Weights of a small GPT-style language model, trained from scratch on English Wikipedia.
Size: 8 layers, MLP 512 SwiGLU, vocabulary 8192.
Architecture: rotary positions, no biases in attention or MLP.
Training: 121M tokens, 7386 steps.
Each number is 500 + 40 x the weight over its row's rms, rounded and kept within 0 to 999. Layers, rows and columns count from 0. Numbers have three digits each. The size before them is the row's rms in percent of the matrix's.

# down: layer 2 MLP down (transposed), 512x224, rms 0.0925, rows 89-107, columns 112-223
# gate: layer 2 MLP gate, 512x224, rms 0.1, rows 90-108, columns 112-223
# up: layer 2 MLP up, 512x224, rms 0.0981, rows 90-107, columns 112-223
down89 099:477491458521433567509478521485482565559476564476429489483454438486546468499500466587412471519485507450521521468529483527569443491423480455570520481562517539511457458470467544542549504505543429446462565452488565538493468542482495474536482462442478504519539467519550468485472434517476474477528590486458445523487426480520480542513428518387
gate90 105:431460515492444533519531577494450495531458517452478515493511491487553441480497480510475537511470493530531451572526505488466480468577512606470457550515423531502462433460416516525468493536478449496501404532482444506548487508548427439448523484456496495432461510497486544513447469469544525440455463482439560520500488468481542524502553487426
up90 101:558575572508550525507458522521499602486488497497469516490526469502504502506504527511494555469464475506431561553439503501403453514471569556448484414539500504547449550500510484556509472444549522460502461557480532493580469510440510559399525528516546480485493513463508493511471390535561430554521438567472427410450503538556445482478524578459
down90 105:478549575504513461513506451472560480486535545461469494441515530468525505454529538443517569474473420511412538491555490496420430507510510501515475508584453497475477510553554480568553543476488478573505537466509518541493542454420545522488486463586479455485496414484534531478480453525524527506472509431415542455547485556505534532458483540459
gate91 096:544475499503496455472568438522498560527576477477503538441556508564509532539539536418467503475433530482490457516458496530529475412471444464555478447480531529492526521504502477513532581532537505429476548522542451573501491507469564532550451450540522409498545423526412508552533533545508492522478522476542553511445516385518521475473441589568
up91 098:582532510529553497519491501486446473413449487582475483578465512542493491464421520476422491470510493425466568506475538476501539494569510502413418545556498500599491487495536479513454405544438483514506539539508500541492523497519440498496495517531528567576484476511548500479570502477472498510495551532511501523547532502541524454539597521471
down91 098:464465525470453538448528570495493464498549556474402536530573497506512524468467504491432492503469465532515527507520494547481447563474560535539535438446463582498478509540502491484454602468527450486506541562471511486501484477529514538516475504447450418505593489511580666487512460533507476501462503502468495468562434517503523433496497481503
gate92 094:537458527509456478527511534573466585491471552460543481499492524460574518450521471516505476423524506504389489533520530451537559528524580472420479453531500488465457521555508555604488500553483510484428447518491480591449526502567487481542523555535547467491515448504536497476519557446487513485479482475507518487460479486453516519467547513502
up92 103:521492575490552484505476590511503447523539519473558464455531482501499517497467377535466476511493435509534508581505468504481522551497440528562498538546478436476536476497502479442475505485461498580522498538510456439490477462577464440474405437409466513487438456453438652498372498485520491454504525472515504481528548456519512556563495452523
down92 101:491506520483452471513481506567508528488482538487500468412553545535538474442498425500502511516595511526428531497468476438476545462501565469461538509469545431448462514550494463496516512558506489486479452482469513505444527463555470455505540501528608451502528465503518654423484558443489476509500461468528518518508549528477494523519579505478
gate93 093:549522456528477555534518533470444534522625429517539507501550556508551521508532479491474437449510502539551579489509562451563470550556422528439542468507489490560475533457527523454468585523520519519482498439517417522458528531528525445464504495403531476492491502484505521474454523483532571442533422547517480486468477552440477485491445504505
up93 094:551469442549493512486506486521375536523566452525497535506492489562536463497544574535513458518515539604525537492451520520551457454519421555520578444496476482536476489453485535391478546489536521406516530491540501544517534524490552467516496491460490534472493548520448485481482518517508499520553488546494517592503480513440496464474518440482
down93 097:519497500505496515502495463536476499514532463499455491545501463508475486454460604462455534460446448491506560472454565552541497450549497481478522428557512557507442503473479552457563503478549453469496511541525448475540508558477507491428474493477474570465517490489430302523555483505567517401507507492432493531500500514520507516512522446454
gate94 097:482506490492458500460516520543585516412480550517558569519519493499500518474513518529412491459467479510547451455535517461445529581540458397487461514449488544540512462504472524443509488508462495537451473426460485530500525550519545507508500558453569520512459574497505470472508478479529485463468525446527503541484496471470518499545531586460
up94 101:536496492536523472520479459470510485509546534475450512539462542431556491502547507455523461514500564484527551537478487559492465380561494514519562476489569509448507581518467447602519539421511463498527525518513528490485437430495459460447407391614450544501479516513527484524454503550533513564539499487524543422480501527541501489498478453504
down94 098:499530544546493592519457525531508479464498497511423536585421491472539491464499450487494509457522523520536485537525482404510468503515496581492525444487556485483531546516573521456464479562522497509463518488480526553520445487483509497437486453514459477522482533545516669476491463526508520457467480555538556462553515557411509466438447490503
gate95 096:452475484516582557497528490536542523556574519547505544607477538447511494439475506475512456481450523448580460524498508502579527514456507457502509497500483456463477467507474560541515590484532534552581528509505506503510510550509503453493507494440477418470585536518488544536509482555387433583515486494488507521508522541502578485491457521534
up95 100:513561486514499456517500464508550505496490453494494491398499550436539560519532451477547546483463503569476470493526520515538615478531527491449548483516535518466516557499501457458540479473511488513469534426541455558455483478474506473515506536553509549474505515486576509418491430513513549486544508441498481523487498464540501450551560511528
down95 100:458496475474521442570479459498533467529588499437518504513458497519466485460464507498548539580488510509523446536469456441572497485558516474548483511490493480444519425495505501477476543478484525541514497520538522494470415523536493493457520472461586441497496513553547618396483546588430470547510468545485561481508440500497528484507509474580
gate96 098:564532507540547541544543564532460492441501560470458476478572508563463525551539481461467491495503472547513424589519436535463560512550479529470394534495523505468604517501498512494482495512520458530448448460402526510559528538474506488462538504473538441438478518450451504438506496524523471455458508426546502538503511482455511516501538514518
up96 097:572504516529509423540474546498512551510513495467521486512463494550469453500521520509459499507507499545462548526478487580478471516541518516505479516495449478532558474481534454484465484471530435482490518428501499503593568541472500494490541555502547494488472566484510460501531524535480549469555549459547565568520509499449481441504516431466
down96 094:529484512569534506484511479510530498500460517525455508518467531540509477481517603496457459536490628434540521488523490572478522575508460527461460557566481584489598553529492526500501499491474526487426513491445482552521512466467506532534470483571463489441503559506499377521557498552527419549504534475531527518478532457498467534479540429470
gate97 100:465495488510489543441526535494497535542490508380492479401534507487498532486488482513427482503502487459502494524582544490529476555430490486523493493600431495523515526486438541536491537569459505525529506486544476411494447537541492477500515472479484512452452470508460560442491494467495564456489436527490469488526543507477521426522533511495
up97 100:538486495480516502503553477506556484416539436476524471450540463429527530485438472520483456573417496478474545469583519519539550529466477482551510451502439591557515509472504513573536439521438427480471489468461464497506543493550458467452489523522489499499463508512448474505534506469442544532499496598448489513477500501501521516506493452478
down97 101:454522585527472458509501488510434473505489501511458496430566462522479475536473506552453553547571440470525453577542530539516511528494536473499553489509494500516432463540448522509548522490467490503471537492522493543469454577467543495490525547479544563538534447507514390443467512528515522475456411455494498513502498482501529464523477513443
gate98 104:428509565505562507538524468470502516483539512479531549475554506510463486492413430520603458495487490495561506577496511486559466544558477475524461426473449554501524506437483586562509477421512479473505476538581433455572469508512506490400534516470523552569525424564517543491460549408466532474498381484426451519472506535535508486531472513482
up98 105:492578478453466453474553475427489470550471484526426541486480419475470477535407432480464523505502503485482520499477478439563484468464521567521460507484464513500540509520532464471567555502523433489492488550563433535447456572598494455491488450454491519501431447411504535527507534397376506484556507491522539491488532537540453539482495523552
down98 103:495531446503512437472548464393449549556452506550418528543546512513507438537497532546482486591466485475495519571513492558506505505487431479570418453537490549552590541487485485494503512481551441542488493430489518504541510468470495554480476475589486560511426543540523469475476505426474470496478508462493508499498489499554480523490475542486
gate99 126:516541469568542510527454526464505519498402473450484478493502530503515475505457554501553554504529454508459579509520536471477531497504493502563467541543465602560487520451543469458512575523468466431507530522531495508465499445460479511501554584511455513492472547447510484550514505419570529452509513550480526556526476478504466503511524492456
up99 108:498521532487506508473488520465587539433457452411579480504539463510554472531544476474557527449511444481435543507534504481428506470466450484549516533535503506552465442503505454469462540527504454498462566520550516538446503439557505503520550554462460462505490532486514543518491482472526569486522451501464487536556499491511480494499554453472
down99 100:501474539558482479539474476538456509532591576550498489472497472488432499499514570509486465492455540538582482521506459500545554485491495538490505479444491449445580550522521544510523437427510531485588529545453481505547495537550490480494484467491517482454518449579485479484473507547466461522482521465519505471453489501481546522493487503552
gate100 090:498506473471493558448479576567461470527467481492550482497553494436439544512619478528569467512459455588425514447550463521427441498560471529470536548502484475511478468431526474524538490507523510468467477517461475542483515395516500468527422499545513510541515515511494488485510543526503591539504502495511497517498520453521621499526579489475
up100 089:497550535494540467499473453497503478523569469485422485538500496540474514498523515449565497433490508468566467527521565420517559490493466465463518463536426516547499483548483615503481520439492485507564526508563493441503524564555470583463515520543485516550479490434525536468487422479521425484471549461506547454551452537473442481458452493569
down100 090:524487507551456448505513468438509503487507483492465482464525528544495496535414510508545494584518453535519466541422502383577493507521543438487423514525535525493405513532534548547525459557481473491529454429504492453527535586487559471444497505433543467404445521544545663506438516467503527503517537518522494467483473485433424456497523501520
gate101 101:499510488491474451476428508546564487457567525489580443569474505487527513535400556469554531467499510515528545497497539379514470517481525535392499494503442502501494542496511487491504520492540440516525490472470483487458520497491505478551461492541512517555565491472428512468400520480462550487567545469481499443544562439567453483546535510440
up101 098:497538491444511541515435471544507421469518532552485459554472455564529564579534501541539482409453545468494498548514466549472528472466530572483518443574519510454448437551463532522584455489500485456529490472487494500444502521501575483501510441495507530438515470481477586390450508562466534429510481474473573470499518408521493520493494524523
down101 101:539492481517531421440556496436530523526472508464470509398486474488475498474550612486504509530593475496494502465460475477507475472527550507569552502512503555508459484465434512576507549498479464463464506535498505462458503446471520511441451492486508466458495485554527438500512530519569423437526485561474468506465457607463473538489512505543
gate102 097:529501469500581540441539547486579564428435491479532548550454462457503469559518495572581448509465560511465517550494534522514553556491497515537468566490497444513464567579450496499507477547490498503471444554456558420449540531555537450560495474466467533440454509495522504483484501491563487504528557492522504522506492491514501499589464530463
up102 095:514485457503572540485504468487517546483492485486529610576496472487526433546511541525512514536484561438489486525478493530540572583433456507519535504526543469489435553482446472523545513457555472471522494531494612485521487482525574454528572511455503520465482603507526489501494534515497453526560499542463477548495480512454525518536492566463
down102 094:469484501473562492489480549481509538516520494429528562530432511469463476542487597507559507555456558484459459485442513530472496483471406492503457516552491455496474493465474491510489541519495484531567544496455522460523481515524528528551530529477465552551462503513517286527592414502505468533547520477485453521504467461512546490523485544507
gate103 096:539476553430480477497558540465504560452514432497569529488517578504500493440459486558468483478498499543500418482516500556480483545500518489414454490445530450517441549478506543519532561543478478506446426555498541487457536458477483538504441438473477508539480556504536464522483438454492503473500492460461449441514510519557514535461459517455
up103 096:530520580486492508548528514465495532488514433528565556507492587482488438464427493576514474500465476536491450517510499535490467588531550478469485528451557442531444530445466489535554501511496515458489458508524591520533537479473446564481519453492446540547509540469503451562493482495518506490479503433456502520514493500519476509485498455455
down103 090:534473533510491482459544464550528432495537533564556518512494478488471473604480676468525513507500491467482453515467475526502483477463504474473464456550486512471441444468470523553576535499504474443527502506472437540502527512496498468540480478513541499526486430503517250522476453484464502467527530434484519463455532440478558478501469487505
gate104 097:503482515484445478454418470490526444463483482501538491431514520480529437512477453481554459510469469487536493475524496537510473481507527510446541517473433565578600490565528506515573416504550455568551474526532448559469512519549471500456525507530493555503450518457542552528537575508537527491462563511485528463539606494435560528489467452386
up104 099:518439399519514492511517546493488548425579553392477513587442512485554425525513484507544562552460465578529549505522494514525488543478512530474492481426507494484523461509512464481478476551512431492474501409444533477466468517502510455501552497515593587410474459471534485495483505525462543431505513492504469493516447483454520495495442484498
down104 098:495482494474450468500494481416511499439523438497514518519554434487510560515456471514487516566486402527533468455465565500500450569531516484475478530508504533482505525517564516516518493523501486602410487507490461554499512513478484555469476470503478500512487502506513392454567501368531463489452534481533458442527565463525478480505495493441
gate105 101:536460505440533546513573458527460523426551536480529489539570497493553461502505432533451534465509493533488512552593531463550514562501508477467499533435488485489497548532497528545479471493511519487538487481486465514569537508493442518534488600533509402481547478579499537472497496521535540549501465522442482454520529471495599574528509517470
up105 095:488583528543491441562504474551573501467476554480463492538473513454526537552440516462473587467461502519512496482477481518527494552471529597477511553459474514512444437514493486495478553570529471509461528536514514493491569505498550547514477532482551560435560549493501517512452504511500495446534474518506512478551497528533472521536466566603
down105 098:488443479550497487457576475446512482525408495539524448581498549473535466539504569538539494524508527444525504495571467555492491422532525478528472494528466394524559550495523535530491397464489470522498555526465465541481467513461456475564521486461537552520546521527505533544470440416547501418502508480499481458457463493546457484486491496524
gate106 100:559448508532504497528527563512514521412542586521529512515567524484523538478490490507462464542474515407563541553453509566494409505473565516492505485551505416511487479462502470537527507533531446503611472518438533475522475406459540427499514451509483560488517507493485503501479463506482493517513456467522500453420543565506478482524522449511
up106 097:503498505522526430488459537514441446511486556489481472527530437503423518502558468534482497466457500443542475565533527508481515563493483599484480531474536540525549442491565511455467548489549479475514492489549556443544426466489513519519530531497501513579506543527558526527444486596463571520528483497506495508537501507535556513485522460566
down106 099:516539422534512522445423556454449493485461510461505506516530600522509522485562588465450523450550544466510537505492476461501479523502477578537470485464592532507501493520501467452443489451539472453540509497532461564502483446552427529488474496494465451465488531502436443503498458497460605487528555502542530450527527417469491581507434500462
gate107 102:519509523450537507503492514416459544564415577478596461479514533508627433513489487525469482475494587461464533570507450420517488510482517469552466525555531520478506541444501485505475486493490490543444463554502516513486559428547492464518522532486410472531458503551491544484460616482446465459474517436542519531431508467494466499488476523405
up107 101:469515545553518497487516546438449448467480473542466454554456498466525506475504526474540503490531482537572532424472440440505485463508580493530553492503506456445539503495492495466513430483449503518484525441429533498457581458520488551504484538506403480531494560507446517514505503506402515468476520568433568574440523488434501427543518472473
down107 099:521493514522490486521540474486519489543461448557514494540540515524551414523509608454578503510425476529543462478510389458564515505488491487498574556503489483444483488490522443472445545445518476493444475539443518512555489541480560493477465489518453525492472545530473404504574456592528474468505520576494512557560469485571512485538438522510
gate108 092:507529461453502538490572504466454454421451498564453473512515526496483494509503511397506446528574505450548499492520491511452538524489492480518476480459565479498497549468456494466497470471489481528511467467448555502525447450473503569500483497567538539500382490504462450519527507466490529521479501506519512440485479554467445538488511480536